{"head_dim": 64, "intermediate_size": 320, "norm_eps": 1e-06, "attn_scale": 0.125, "bias": "none", "extras": ["capped logits"], "init_std_qkv": 0.0184, "init_std_o": 0.0184, "schedule": "wsd", "decay_shape": "linear", "final_lr_fraction": 0.1, "batch_tokens": [8192, 16384, 24576]}
Each number is 500 + 40 x the weight over its row's rms, rounded and kept within 0 to 999. Layers, rows and columns count from 0. Numbers have three digits each. The size before them is the row's rms in percent of the matrix's.

# layer 15 MLP up, 320x128, rms 0.17, rows 105-168, columns 64-95
093:490526513487479491543459563481471483404468543418412564567520566501522458497554557489596510470447
102:523538535493589462550473490518507510510482507464519450511575454515530482475556494548581494506514
099:542535448487580539528371561585437496429516478474437485515506406476553576570495553502529446513560
109:485510478487495532545499449521473618566531554605565492530515451497491472497506469520429585483561
096:499461498542525464489466489500465485482484474542514592501487493637544540457531487437518525531492
090:506462492477576489512425493485485436496434462499497395522584475509511477508452517529545479523500
110:501486489503527440567557434482544508448472454459518568557494483503488513568539512473455455473516
092:511549505529468561473452478543532539493489432503538499534510473460526479582470434552409482489559
108:545412555478525538505507498476499522510470429480571447536550536508496423539421470494484447489436
105:477466469387498511529478560503504539501544445490434483495503558532623483509504528496568488474563
099:545492457533490474528537451478523466549449497436502496583444528511493448553452525557514554454523
089:402495497501488542520518495408480440534482559421515564547544463501464509489466443466545511527475
097:441508509520506515536523542405463466518481444473487606540518423525456471494542575492565542465460
102:482522543468521469454515527540485464465438609534440512441501451564518566485429477522451523453453
107:545630537483517549558461532500482508528517510521510512488455467500435508426518545440534540457512
084:466561490487551553455512474525481481453499567514528504446510559500480490509480469477471482527444
108:485438487456461451511553446496494436445479523488457456524525492501496478534609524509491501545512
104:483523546542465479467469433503508488486556491554448480491526483599553481564516448494455476495510
096:498488495479514438462500493493549442544479494579390493497491470465533507476516441505533489492459
093:454485554514512492520482492599562551484479422452432433496561496438491457481552487491515549490480
088:482545459464519488509565514511549494533476571471475545527508543492552473460590541503511544512455
112:546475545498488504522514480460533503444515526455479455449504564460486461496521490497531502521562
103:455532553537478427539537505460496487489499501529528512543537485522497509545483536523450463499494
096:533527541502508522512513534523486426455610512527464565517479467549480484475503424546491514443511
097:486496544476590568534474502444429429482482423498490439510465548485526408589434530494510537489539
107:520523507524566484473551528519482447527444494488509578467478512438502553486568588459440531507491
112:457502445493474456478465506537542513539489540515471553494486495577558499422525533416527510562574
118:583550434518473590487557468509496506506465462552506542501514521527559489520520533457512630454569
103:510542457450496499494465492518507459535558504491493531443507554543476545512472517433450427560497
093:465519488503483456477523525464525468505535490460462457574474474579383453413516526459487552483460
098:416521468409435514442519572439472446526518462480484472489506471498517545517589517472504423609466
095:584520410427522434531415524405456428473502505521575500481451560512495504473465519487554503500504
114:491515407590543588488435512409544567436424506497520550453503516487528540536451508491478491551527
094:491596460514520470545449483492511546514518440531525519529448454575518488461462554461500426567525
098:496508486509533521565534516487554493476503460517461564500424481448573425461487517443510516582475
100:509478447474506518499463511470536518502506496496491463428531462441494487489516387535492438537533
098:569478481500455492557470550540516497515446450557457526490577473501506499533454505562495512476476
091:525441426561514493527481509467523599485494553494509431490543557470538429513446492499481408488517
096:519518470495455458571528548465473457552518491508545421488502445510485508511522493494508457555488
107:473620512424542472486457481529535529519515487486490428498521448472477569525492433513581479483582
103:535447477454576479467451495495532492536531537514573539488464505485512472508472536522455567580487
117:505523518573512469559534536497536524451524470564503481497431509499493444523467442440433490499470
104:484467527433488481525481475571496456458490509501426463469472516431496488563488543391554460571530
110:550526528481508580523478536551450583532478473405485494489517528509489457472471537494573431499562
096:441516485563489490557470519568444487539536513485488518532524536518475470460524552551539457490454
098:525527478525476508465520511484521512459530523475505474451599420572486550450517493521473462439633
103:488520476483568459465559488488551446426508566515508528414529532548539483548522561441473431511374
103:533477469422478536511574521492550572438433542541514496445501484488507465475533469567540540459432
095:420526553439471474487480524485519474495491546545483596488511489501491432533524556545476502480469
105:577470528523447526506592483530427524479492518487500498481509444484523499488543533489505448536491
092:444529499544511526547482520530523549562554438500489505508518478517486452522463460456450530461443
105:408538557454525442483534517472473543522446457523450486425446475520499497539467486521601534513502
097:585508387495486459511477545466451471508488515509448453479533558500514462401494467461480473497529
105:493472490576477489513460484488497508451472485451482486477543470485466595497503449489467443500474
103:495505555547527517496547456522517589471431515533486546546473464457450574526472532485543532579519
103:479554521459554472404504543459487544515465519564453509496522449536597510586573459564525498483486
108:413534485483459514480459531542472490433546475532456534564479537493514481464446534522483494525489
094:511550500504459421553508498437504530536483498439577515446493510432486519569455555510566479504485
098:563508505456455493479462504513520464535473553492512520548560500522608453445571535529546531497512
116:547482573544530582506553476506531440426480560580453538521557503504461471475508505442450538479482
095:515477487492468531519413533456497478561475475499527534499441507522513527504462430508506548497532
094:466495510500526531523515432549488569491502467535484572480503593452472499506524495451460449500500
103:503494513446432491495565444554559515536529510469491509546465536491451521484444486460585499507485
111:507446510476423474521490406476511442524456524559486438510548452461447489545530562508500585405509
# layer 15 MLP down (transposed), 320x128, rms 0.0983, rows 105-168, columns 64-95
095:456498569554512463478517565480553529492387495502519496461497452551491405539486492587555549429519
106:504500568522560523421513549497499584548532417522511567483540392543470520517539464567512530533534
100:459447546465530534529533567480514423491481509569506469574548504521537525519540484513484506504421
112:493531426517505447546551456451492513502454453489564492479438542520441518501622454548442492545494
104:526528482450483465529494456482487496460460374509487504524424549466530456505480480481599507504532
090:460547486520488539475564483520460553514486493528566536460510523485509521523524506479455548415497
112:480446427561469465487521488490453492516457477400485564530512490482440386511503499423513520441413
096:485469500544462477472443543452516493485529556545547405412506501515520574513457454516464565558423
104:497538416535504493516450508505592499409476521489536480498478534537475498470523558507484525482564
106:550491463585542531526500501525428465512505548489475507496476470445418478549489516563461560405462
102:521476466504445450519507485533545418512475456493531528471472520581466512489551525531571496512473
081:627491477453491465585495450547545474506496541549500442528437497499470484450539504434421517486526
106:484479492499499554555502519533470558631516457553513452480495541563518401472509499488460440534538
102:477394580568495455472521541459481474532568465475525500434570563528481515545495557454501479486492
105:553534533553561486419517507527489515488521539521487491493503489513502535460486548495469494473575
084:454589518533513498488414531424472554499441509553461474430498532494492527525528513430522493544509
107:483465512561524524513492505481429511514535429505518485533535484468542525588533547472483501474502
104:515460465465463509499471515436537533576536512513545524445479483505456460538488448502442581523505
099:514505465533512520508450556532446514532528512485437471529499512496521493480455627469508478557553
096:475529496508508456507469442448551505470505480472504440449414482545457504445537478536461550477498
094:523404499473553536494401466487487437534479533527465597502446444572580431502485457521505518459498
112:524489562523541500510542503414533572440514493509523504511577459402515460516458515487598548497465
097:439476501422496523472528503519484468494527489512443459492514491473490453492536568487468476421552
100:508483577532557536452522458502495454549428595543423418481602504496464428470448507509535507461547
099:479451560522521491518470590482495548494445451498467489500393481523551535520449499451482487522542
098:478436515527469524457461498504556573431527542460451527541600498565541478514495440495526473557498
112:544489499503566442513442508545448423512545530462513496471427526480555466383512480594493532547545
114:496439463422469531524479461542504493533577477520530551485451537508469505492459491443511471501493
099:464508509487476484444563495436494572547536498433536507540487439463485465469464470545454479517463
093:532491526550456490427505451523455527482495545494518475536524494495523494492498532490511400532523
096:513471519495490544474537520473510482527484591494496542443517583540492487495502528497468529490508
101:508544484475463527525501497510507529572533500561496508523472490478505454541491473509440457523553
109:531452543529460544537568490488526463588565458577550501489485500495525482492496492527451423517496
101:451422541531485515523443559513476445523466506398541511489554449477487493494504428487463494507495
101:487542524443491550553464469490443519473494477513472488522520544541491423528466462456506552486524
105:472553483555557495531492475468438525492563481497460525458520465496519542452533561559566465502497
096:519458529453510510443537500530517543549523505392503539625455481527529480515498554507468511475467
100:458533492506506479481447500528562571465468454383518468396454493493473552487512448516535529505529
095:562537416437508421421521489504536467468549504488542525536513569532543527503447508463549541467469
104:507509497515506487542414510478560448526448507510404514456470461497548413564525419543530580475546
107:389504489486516480482505521496467515506468426548484435471513525432518446470463541480552562430517
108:492486543523545526510467513490535539461492608487525418409563562524565492481536504500463523484527
103:512508464488572471512509548476563447522472546479521563511486461551498464577453497530562484454518
114:462539459522501458496470497502534486500542549483499537475473477530508551528482448458488541517467
095:488407501506524488540413442525515518500515514478490437483579484554475612543548515485501558521548
094:444559506523453544492555476449517540539535477512516531519489534505506468505478444480434599486474
100:497546509486528507583540494486529464491487502546456564478514540489463524464488500544576453521493
102:560604435528554499484485487468521541443493519449507549622535502460506534473507476417448503458523
099:418477451532410549506484520527497497479486535501511546512497507510537468494500539498458538485448
104:424495452536540491489432497531486551526487501460476505473551524474534488497501422588530512576492
095:556490525607450519563551539534502542488514506526478532536485507467487501468508478454461497441536
105:504465528526507533491460468470497498538404541514504497470448572531488531506549566466524491579490
101:496483536549448493455488351477481554500543503503500475435492536533522517467540506463464490523550
107:465519526571551525478493519518446488522537528555412492531420546514511477526486455419455512416498
098:485492506574485574497552518487513498516381546461423466452464480529528518504437481478462509555435
101:433563517566493544500467484439488500557564533576441497451493422455521558459516527470481460472540
105:508513446518497459530529561524492511538470503634544550488540526451507469512482505514506549490542
098:517474495535495533511519537510495492519570504551475454494550571529524527546418456435439474543533
109:486498572532501646456517487572502462525391485487428558502603515452478495442484483495527484547488
114:463527552494514417467550457495463465515494510519473487485448486436560539533490461523474500494479
090:416568490454571479489535537482544600450542538523496497479539424551499527446534494524531503463509
095:536447472541429484548444509561473534502470514527495451459552470486469415563503478531488495464524
107:496466497527560449464453480533402497552539498537502477421455482549515475462467438584464541500519
104:559472526537461539462455493516474506490476544424380536508475518458439480477515447530463465508512
# layer 15 MLP gate, 320x128, rms 0.174, rows 106-169, columns 64-95
104:536428411464512566480497463495489501439547417562521557469490494529544499519516449478482521547494
094:506521611511443492567528438452503468515528478540524468473522485506465510502454472477490519509464
106:555505558514482493482456500611476454430481471519472470484572505509440487544486520472560490510484
094:525551509469530530588447569508475492517497544523414467448471554464523486507462496507451525545515
101:535461518480413469506471599446479474487493463493476393452485536493445580537518474548466539545446
109:524553502427499457515466492488473507493518526465563489414502517437468435534493452534539577436533
101:473472531493524509476513530473507559541562479522484497411424583499571505425515543481552569533487
103:534551465540528473480567492478457452486473459528410501582572525469559535473508520491486581492535
109:460540500517539468441505474517538484453451458532461506444560433511499501473564443504444550544468
098:534427458505512564527504491445482553547547529487517463450482437467575474508486514477527465517545
087:472501507557497513471485474482470563443488513490518580483571543494494505557465503496494456508510
104:560490442464522484536440466467472567499520484485529535412493517483570583517466517529504446507514
107:517550411508547508561490453518507530534443496484509359487508483540480458462448526513480504548530
107:523570520551471434551586540469459544443458468495532538517512463532489507425489464482485508499451
094:548479530477488471576416464486483515454471490514517487480485525488489567600491503485481472495537
109:474517437432499520529496521456552533535507470486485538474424483486489536475480539442526514477436
110:526491511454528521510531530483532458487513455521534486486442491459404503468471511532488489547471
088:517527469472525527544477571483532501472489392564538493541416456531511473480561484581483487493471
095:470477541505483492461515547531560528487516463538573515418518490448476503594514510459443507461487
093:490477508494582514455443520477525433494513578493502562517473581532531498499556587547511606456462
102:490540520567540528513466559467526506463549500494525569523471585574511485422503509415497487503518
097:549491580494490422493597510468497427418513497518558443540546498500511473572480494480470498525511
097:543509465476476458511478450463515527536542497535572495452464513441507528550565520576467421536442
090:428436481486467515461568555508582583586508486472479539533424458515470441478546489545474484482485
114:530532505475550538475459484531571428531483523517574492525492494484534479507448543474571548463533
102:494456461365533548484475442496577507487491509524527496488511530526531464442543452522511495472491
109:474560433464495513562507452487539520496527528503485426432495546538511518506525498504462568523499
092:527499546459520521505454470447466545469517505511414470480492458515512535560526441485468502530399
101:492463527570529461461510520521507525533417483491471504445499502494554502492495577434467493528504
100:554476474565503501545495513494492541474492518510487412522525522516458546477533457497425525556470
101:474523484446543526501448462447501431471441462596527481502525499539511490550458457493514580492454
111:515505578497484561428462438547516466435567589500498521536509521533498516475487491523502458516513
097:487500453454452487466525454496454532537533521458500436518525527514436494527441562505519566511468
103:496580532499520480569572479474485546469529485534514463428520494543459547522530439523479446557554
100:433456467420452444531448454499538434489535456511485508485496415531552568442552527557481517550500
106:468458475533454499506424475510508523541511471494501472511478485529551502518484505535466479537496
096:517544542422442542538471506484524529499575527492498447485533461487493479572538455549489506571557
115:470470529494463551536475545543472531556503513534498502470462512521553555497466527545484541501487
100:567412436530572486463504520445482527532485478480517472418477550473459553528523523464501451580478
108:543456513557527500474459460447559537521459467526493505485477419527506492518494490546523529455535
118:510516533440462510425463571466446518469478466477451458554452445475552482469470476451519572551556
107:479484489575551513511518477495518529437515435546494458536527447456439551587523545534509528513510
107:525436547494492551534530433482535525477509434478560521479495570534497387452499493559468505523515
097:520550494451425488504474533507485512488487498468502490469572525493485440474550553549611515429491
108:557558494514567527561397486517490526483528480435551497493475534448488457491471529492484528528559
100:568470557485599538551496499464502509463519467486510472489493428524517446499514515505514527532423
100:488538508457551520565505470512483550498411534503421577514492536451526490513539494487505483543464
095:516587496509512503562509425502426497509535488486575526463494505509514477534455504501532538501504
106:550521495511520562500529445586509480448541539501499448537494419507443521557522444554499542523515
091:469574536550579480506526459529542496519517454534508495486524504539534540466512458429492518507454
100:520546532563491521513490440473481545476508459511449454576506458472521441467545559510449541470452
109:490546516464515526525528572485550444474447507500605401503519487529461513521489566513466509429479
099:520403479527497543558479476437466539449473501421558476493512463472431499605460526507561519449454
093:473467554502461554510463470486518517437488512514482549471501513495534505562413522545452478516483
100:515455540450459468495503450512488529418419523515503527481515532556456502566491570520472524465519
100:577501520463436504541438509450590445510512448519537452498471504473514495449547575498574485527491
096:516489523551544530489481539505417502440555537483450518461540530538476475536484493561523466497508
097:460515489557508537528536536477479453455501433466596505479468546427448434576534489477430562470491
123:456501489534534465502560500456448543506520445494460498522489535569490528411604530489503478488481
104:496532481448541481464550417453504555520412455548549518471441537475492574463481578513471553506434
100:469471512401517517467475533479521525531474532495459559477455537473458527499478481511487571503505
097:495505539533557580558501540493548496490440515485501497477509564426468518454560517501436506466475
098:529502506476508496578508484462505497466505494508508452522512477458520492452578562492483495510549
092:524467437512454453475458455397481494470503460529476473474473492527609502459524503499511528427524